Weights of a small transformer language model: MLP 256 squared ReLU, capped logits.
Each number is 128 + 24 x the weight over its row's rms, rounded and kept within 0 to 255. Layers, rows and columns count from 0. Numbers have three digits each. The size before them is the row's rms in percent of the matrix's.

# up: layer 8 MLP up, 256x64, rms 0.142, rows 199-245, columns 0-63
# down: layer 8 MLP down (transposed), 256x64, rms 0.092, rows 199-244, columns 0-63
up199 105:075106143129145086116138143108152151123080131166138113146139142147149134133134100147109119179147107125126138122124189093116119160116137088140130094133108127116121150125061137108128146121094090
down199 108:122137101112118120133095102174168125121105135063138135154103136092110101120143078158127123114182162140121129110177165114109124118138136139151141130120160157122152118153140104148143118111102169
up200 104:131139118101111121119167086151106129114140141099156153108104122143140172111135118122175127171107105089107136112151134098130075095159148127104182108129125117121147137108105144119092186119132139
down200 105:134143139098101158140162143100133139107143146154118124150134099149096117109086145177135123119086112088144155144094158119126117098169085129152133152104171137093135114141141120114119069108148117
up201 112:143126102130121123142127124143106122090173123163111133122128094144138129134126160116080118144155145124095159095165114126039128061134127112112111111106147160123114112116142131136130112127090153
down201 110:118109136162182136120118170135109121138161157091131120154090103113155108110130136105126174117110106134165107086134129128166160148149128140086120142109123112083124118090120180153099139111145127
up202 099:101147116126095144100142134094118149122106139132147099068143142148116080112110098148131111080119132139144141108147118101144147152096134120130147102128133131103141155087108157106084142201140119
down202 099:150104107145137138165094133139098153120136097127150157124125144120173124101098116132130094147108134111183166127087098118150107109133084161105140132113137118148128130137171130136126169115199126
up203 100:107127100126139110110101136143135116157080122160128170120122104144145109140150116176105151093102115141083110079139107126107112065122139132148144164151116152123135108108086120151145143127092093
down203 095:123112100160137119069126097138138117143157114152094118113109110097122149098141104133110177114130168153127158119103150137106109109122154117144130183174124096141120150103097110139163144148103167
up204 104:110073113095135081131136119118095115114116120088134120118147122131199109140138137128135158147100105117137160147151193134105148105128123148148165119154122159158118157147148094130123105153139101
down204 097:131138098143137131080124115143096159126087115123106134173123068151156136127124115154105160116117131142117149138110123114096127134084126139068144152141086099132151150170106105142122126116119076
up205 098:127141118109111161131140107120109218150113132137115097142109119134110098136167122122104122130147089132111137116153149127117133131135129108170109072072147120141122124119153122167143148132092174
down205 090:120157136128088139095114175123154113079113146144118115103154129141148106133084093136107135148088127115121146116141125123100163114107150098108130155173133149160116131100094147074095133104115090
up206 097:117175166083141142138126114097117147133159104130086120114140106118125125130134150154155149093122137113117120116117139134111120110068167141149157074141109078100126134145169129121155125162085142
down206 098:123139127145106126142129091112102122089127141189130146135127143133107103102113118144081096150132084135112150121118065104121095135098123110131158110111106149132150096075149134150074117133147108
up207 099:120138112118159086135106084159113125127093072105133131093109188141134132121117077135166161155147113143131102125131136110127100133155139134127129078132118080121114122092100106164125139129132101
down207 093:145105165116123117142154173133138146114161120122122096115108144091138197113119127102084124110148093106121125135165128142161109076129130110131131115129154162132130127132140070106173134112168124
up208 094:137110112122122138126137172130161125153116120168098137128138149117124139109134138145177110142107160112119109065088110159134055147105132138116111171130122145101125172153134120092108118165111110
down208 096:102116153131142121144118123154158099106180136128131114135148102107142100122119135101112120123083098100109124135148151171121159136089145086167184126117124118157088123119121150116103125095115069
up209 101:125116172160152130111116116175139161129102156150119118147133157107097132110173099137127110186111125105122125076126109112084146109140162176123139153149097104121137165163118133153131126154133122
down209 095:100112123085144130096148127109110093115137074149116151141115123114145100120121128098145123103118129107126149102095168144114152129123121087176146131117094178110116133095140096097145112069095141
up210 101:133092128151152108150086146171149118133104158130100105076113121134164099153097116104101094151175124133119167128089116125134152120124141133106125125065151116106170116129128117119135147140141086
down210 110:172098112133111145141134098132099133152111110113124162087120155153125135147167121107165196097133138125134096090141088116151123143111095172136133129140099135124138085155104115124148082108118127
up211 098:123121136134175102103136145143114127181115128116162128130097149139139124146131104122136150129094183146076157135099159163129125098174069125103121161137122112171133139135115126112141146165107149
down211 094:138134175135121118172150158135117134102125119166176107127112149141111164117113112102125127115102115149085117106147140118132114149068143136147166072137090133132121151134117128098110103066126134
up212 104:105083134179142124128142117126161144086122137143145105160122135173155110153126124130119096173158106071139107119113156149121131118097137174112164133134171143137083157099133130129094141133143130
down212 112:093164148136110140122133164128110160162142120124134126118164102150118163137122120157123113149118148157076109148156123168148138145108132068159117109081094124102126103125087135124149163150126090
up213 096:147136119136130134130161104161104133122115143144114176156109084148123102165091141139158092111148189148157113112154134142154126107164089099125110148132144117057150120117146136113146117145116134
down213 097:150135131128109138127132156124166135125181126105109119096121128090156141091179088099117129141119093113132133133118132084092146124116139149146095136122138104140152153140079119149086167184142116
up214 111:129114133097154094127090130158163169091126116107118141152107136081152108146137106139097092128132170142127174133169135119082100121108108144159140138117075129149128138129094134125152148117143087
down214 121:143145168174153121163093121165112124166149088130132152170122134112149120126140102146116115111136110131142159114105146130120098101113129122135158172080106125129163080107133100118172139160100149
up215 110:111110109135154111128103149150116167105133139088105113166108181165122122177111108119118119174109143141090144126104109145078133111143137137127137101161169134112102107116137142160128139117186136
down215 100:145138128099112134137147118091095115140107111136109157121135143132146130157138125117150148063100173155091131110137118130140102190156148130100111159129134084159115092132066123131145101110137146
up216 103:149156127115122132158144164158064160137166152103125127150103142148164165127134103142127103113128186087142137119092128134162104101127147114097097120124127100146153161114145120099112156162123130
down216 105:109094132145140117166165100117166067122122121072168106148093102145154103160126099103168106098152146108127125118129127124106135152103131175166146105127121158110111143107119115108145117117128144
up217 094:117159117166117086093141136108108149176138092130128155111128109164106132151145120095103121127115134144169087113159145097091077104135109108118125121126091120103128116153168121171137161135131156
down217 097:125147150072121136136141114125134108119124136108193108129150110124116117127162162127156108132107141114134138171075106145104133159102108158101118082152107104133101116082114139121141082108114166
up218 088:105111127173170152124156129115129092140102157117134109102117137111108136126141125153105121131097144126142176095146131111116141136178158136139172116162165117103172081146126146108067142129129146
down218 090:128172070107100188112101152104129168106151109124131151121112124101079175123152126143126114117127142135133129141145136098128118092100090105133145148121113190150099135104145135154131113130135144
up219 105:140155183122128113075149163112102180146097138141114130098111120138126124138127109128161153096148171153144102151150110095107128144158129142083127156141147115099118153138132125097152099085100135
down219 108:112101116149106137126130080142102102165151121102151106079140138149150144125111114102120131124143074109089162085105127159151099156109069079133161135141142136135138118138124099108116116102140123
up220 107:111108138149120117134176099113129164123085081162144095157123107128124132184137109108131114149138103104157149119127109112113117118139125113104147117116069109090109174165136132110131148163118086
down220 110:147184132120135144123125133122062102097120147134121083138139093102142142134097134133098159112151145113085113118149158093128119126155145150124134118116068142155179156113155116112120104122121158
up221 093:121118124164092094118120097129102115192146126112120130119174108130097149137157173145086139147085138157116142105141131151116146158127057107128146121142154125129165119102140107128122117137160148
down221 092:154094132098185143124156129134132121087119118177105137123102162141153145122114138124127141095111135132124114143163136095099100115131190165141151102103076103122114126154095150150142164117113135
up222 097:163094126127117140136158131111124138105146125131106120165087139136128151109133101116122122161097121101114141152105077104155118115125087151050110119145100090095131109153110156135152167124094120
down222 093:071164146128085104150092141165159152179087110130122163133118125074137157128135097146136144134130145143127128108122146118106104121145167142135109131085150142154124075115131087120119125115123114
up223 095:141128155179118127166117084122141119145112134142137110114096104086163138127093117126138118124117084109179114114136171114178102134110144132161123107097145115079089117087149129116126161138131135
down223 092:145122132070151152122134119107134151136112135108149118134142123151123150139128145137148126147129169122075083143171092153134124105140127119137136110133102118135154173172096170150146110099199127
up224 096:113125133123128146168184116134144171133091165152143133096121108162130122104129156159105127161131157142116121058109177146146149164100140125093142129102133132108119135114112130085161129108116112
down224 094:143133133103152153168102119121122134167113144101104113121108143125185149163168091142151152114116116115144132146173134080126123131132168091142120129132153157166104115138104108103076166144112131
up225 102:179138096122139123148089115149138129134134156127078124131162082171161114167159145133146119153134143131104121137170118119101152105163160117096098142148107162130114108141114085132130100111094148
down225 104:127121120102131155100131105154150114098092102118135074124100166105123106121106137110136117178130099138118138166100143163104144146137093079153121119077131077130104120106130131123113171140124101
up226 103:123081117156096114164110137124112171129107135090139094129123152113133114134118130142138100119107121080113151123094125144153095141086163134098140167093133113132104107096080116101123125094146078
down226 104:088161139118162119085099150145142129115117152132155113124141118105096145113103161147091189137156154156142169142108127108128164121109109103115106123125160146125132150141076178109130148138159131
up227 091:143120156157147111118167156132111134158123108127135099129178126111156155113113127118133122116063147132157132105102105110115152152163131138116150150130108115097211150116144145117126114138101174
down227 092:114111088111116146114114132129098143132124157130129158140067145131105132140139144141104115143173120152084134127130159164198133127096128112145127110138130119176077129126119129103156155157079131
up228 078:114118115092112173130135126151131127114152127153164122164110127130165146133145129140122116142109135171097109121131131157105123155172119173122151147148070145131116108126089183132091126114180094
down228 083:151121139138142123152099093088125109150157116124126124134105151128109108129120153120128129155127147122157176074114096104132116068099118122134092141135173114108132144163155097109123158177145173
up229 096:165140100113098085174137144100128113168144162139125112172098116144162146136120094140147128103104117084124178149132156134124130077115120138154123136092119104102146110096140161098119117153125141
down229 107:109151081115134105141132080106168145085149140114117098133132148123123130157134111124124124133069150096170169120099091143123132069174118149137124154155133139149110157117114136129101138131115099
up230 104:100111096110095094134132150104152112095125101093123113132138122162162101134119126123149150155148149106087135129160135128084136090127159131126110110166118072128112111146100188143115164154148123
down230 106:144106137147125122132147106107132175092158123132125144137130110092123136136121152163152130100125123132133107111125098196080118135150138160121129186119125176173103110127129112146165162154155156
up231 097:110136156160132139132173123143106086117153104098146100151109105095124057129120126122110107157089118161118150148138144125093139159151126149107114088137163107088139104111117112143129167123093144
down231 096:145106108095117122130105144153094061155117116148140120112152076107109166117146147101165110126117117119138125113106104129159116071090118129159154170131126163137100129117134118093149093113117135
up232 097:124095134088128105171115130123114161135156149146080115159159143118151106150130132117138166096149154092133148153110129132130118121160101154161073097083127132118124173137093149115102112143104112
down232 101:174104129109129101092090165102160136127131135136136161128121156167123095097141128130145106140101116116161154133120114126180099079153120151117110147144128115093129095080143132148112140146173099
up233 096:158133110112087170161121095100130138122089129084092139131130164094110149110136166171193088154114098129125139150098132132127111128103140148095117124133149095148114144111103134128097114153134132
down233 092:111124124184133142096125115130130148147098107141122142099133066140118115103151115124097114089173141151108074145092129098119124118102119117127107145133104149156084160119178121129134110146094155
up234 097:146130135167114145122083140127148143142127147096115145150074167151147125144092139143103127154161099169106118141141119109128160103119145114157117111120154143170197124113108168093136118156123112
down234 101:141127124097143148148145133126096102143106137180126133144139124146101118090136158163153149098120124108122125149139120150088120161137138198117132161129094128080104148129172127150073141111142156
up235 108:191098135102119111122108120160152173119095113105135166156172141127114167173139116135124114154158111121115089125100127092140128108136157102097109101150122145092158154102106116154111144130141133
down235 105:119130142118188158136182164076115152093150142136150101112112078159129096141109117120126156096128143122156134130140120129135129104124148116132126170139112152135160143135146157061113117151141145
up236 094:137162150123123140171125126108102173076127124088144123144144108137130073123098150105115127151095120109134145077112124097097078131112107130120128132118091107131159130131153140151095097129121080
down236 094:118123136080137109110151127149126111133138080137117091104133147091125153105160160114155123129108086091092159155153067160144123123129106149138103106159100104142146120146137135143085105129107163
up237 103:115143173132154133098123167158126189113108108123129135126126095130134080145095117100142165084128097131127151097193149134141125101127127132123107119133140136115147115152110081136140093170144145
down237 100:119101126156127115138154100149126117150117147120124125141132059079121124134118168122152129145122118099135102155112132104106094152137134133071153147109114104122136080136130084114178115157078115
up238 097:103084146132150142112117193129101143097101107124128105109107100152127106108136175170147135174110149119122137115123133151100154121138118125110138118152060149100118105132136114151098149133149086
down238 097:143156096102116141149101092114144117122123145117116106102099094107144105152144145107098113149106084105142123155128086123119092132095098105112133155150210127101128112118159108108129156122163133
up239 106:165106143162104110113102139188097134118162133140092087179134112130140105107143135129102142153133141135174129092165164152131149133139083141148105130114131126150108125136075114122100098129106132
down239 098:120102143126067164157153091130141151102170110172174150116148140125103104150118133106126145094139110147111123118109137117157159150117096121116181172135088151100137141114139158144139147131139117
up240 104:117093139101139077081122130161117146133141147138156136126179137112110117127095151129131108140139107107147165062139107102151149103156092161117102136070147131121140162150110124145151121105130132
down240 100:142150139150090104137127127123102158145153161155209085121125112116135135105163145132082159162159131157137111130124139121128075139144118150149165151118116149152123098108124114130092123141145099
up241 100:114145122126114118103077101154105153124145161154135146093135169140196149099137113129150098150150154141100186137127116123142095157122079150104150128100128132103153119120116121136102114127165116
down241 105:144135130100144150124180134105153155152136172117169139161096125157065123124158190112133123096110133133126121110117128113117149126127114117153127166132091133124088146099124166148104154129149099
up242 096:132116142138090116128096141129106119123125117108136108104117141112144151125120130091132128166120140173089100066107143162092052131123137135148099088147170091138128117128106121120139141109105089
down242 098:132184129157118147131156109173145141084168132156144141156118122109132122146136152159115131125116116113161124166144135194102129169154138150111105132166137115115120136140127101147085118116078151
up243 088:180152134140128144132136097112157091102129134138145123111140138096155101121123056137156095155131077138108142136137107140153087122101120091126144125150097121142140150134193097144123123129098122
down243 088:113109092062131102149125148119065132098128119113091099121098114106092156126118155125134144124147157127147109118118140104086172130137150121133139116084144148135070123155114118160148119152125118
up244 103:078114090105153102129142098155126146081110116114117178152107125134149117145168119097114116127117140141091129155133113151132136099133094136110117087077119108097135105165129130122074140141141166
down244 096:156126169126103132111111152119135102182136119195165112142156138103101145084103162139146131112132103159139129110140144122151136151138111112148073152146120107108107107141111101155124129080154115
up245 104:190127159151133111141092148145160105151105097123103166117141163139111116110146122118156143141132146101082129156086145155145129088115119149133120144121080132093137137139081117104103104125089114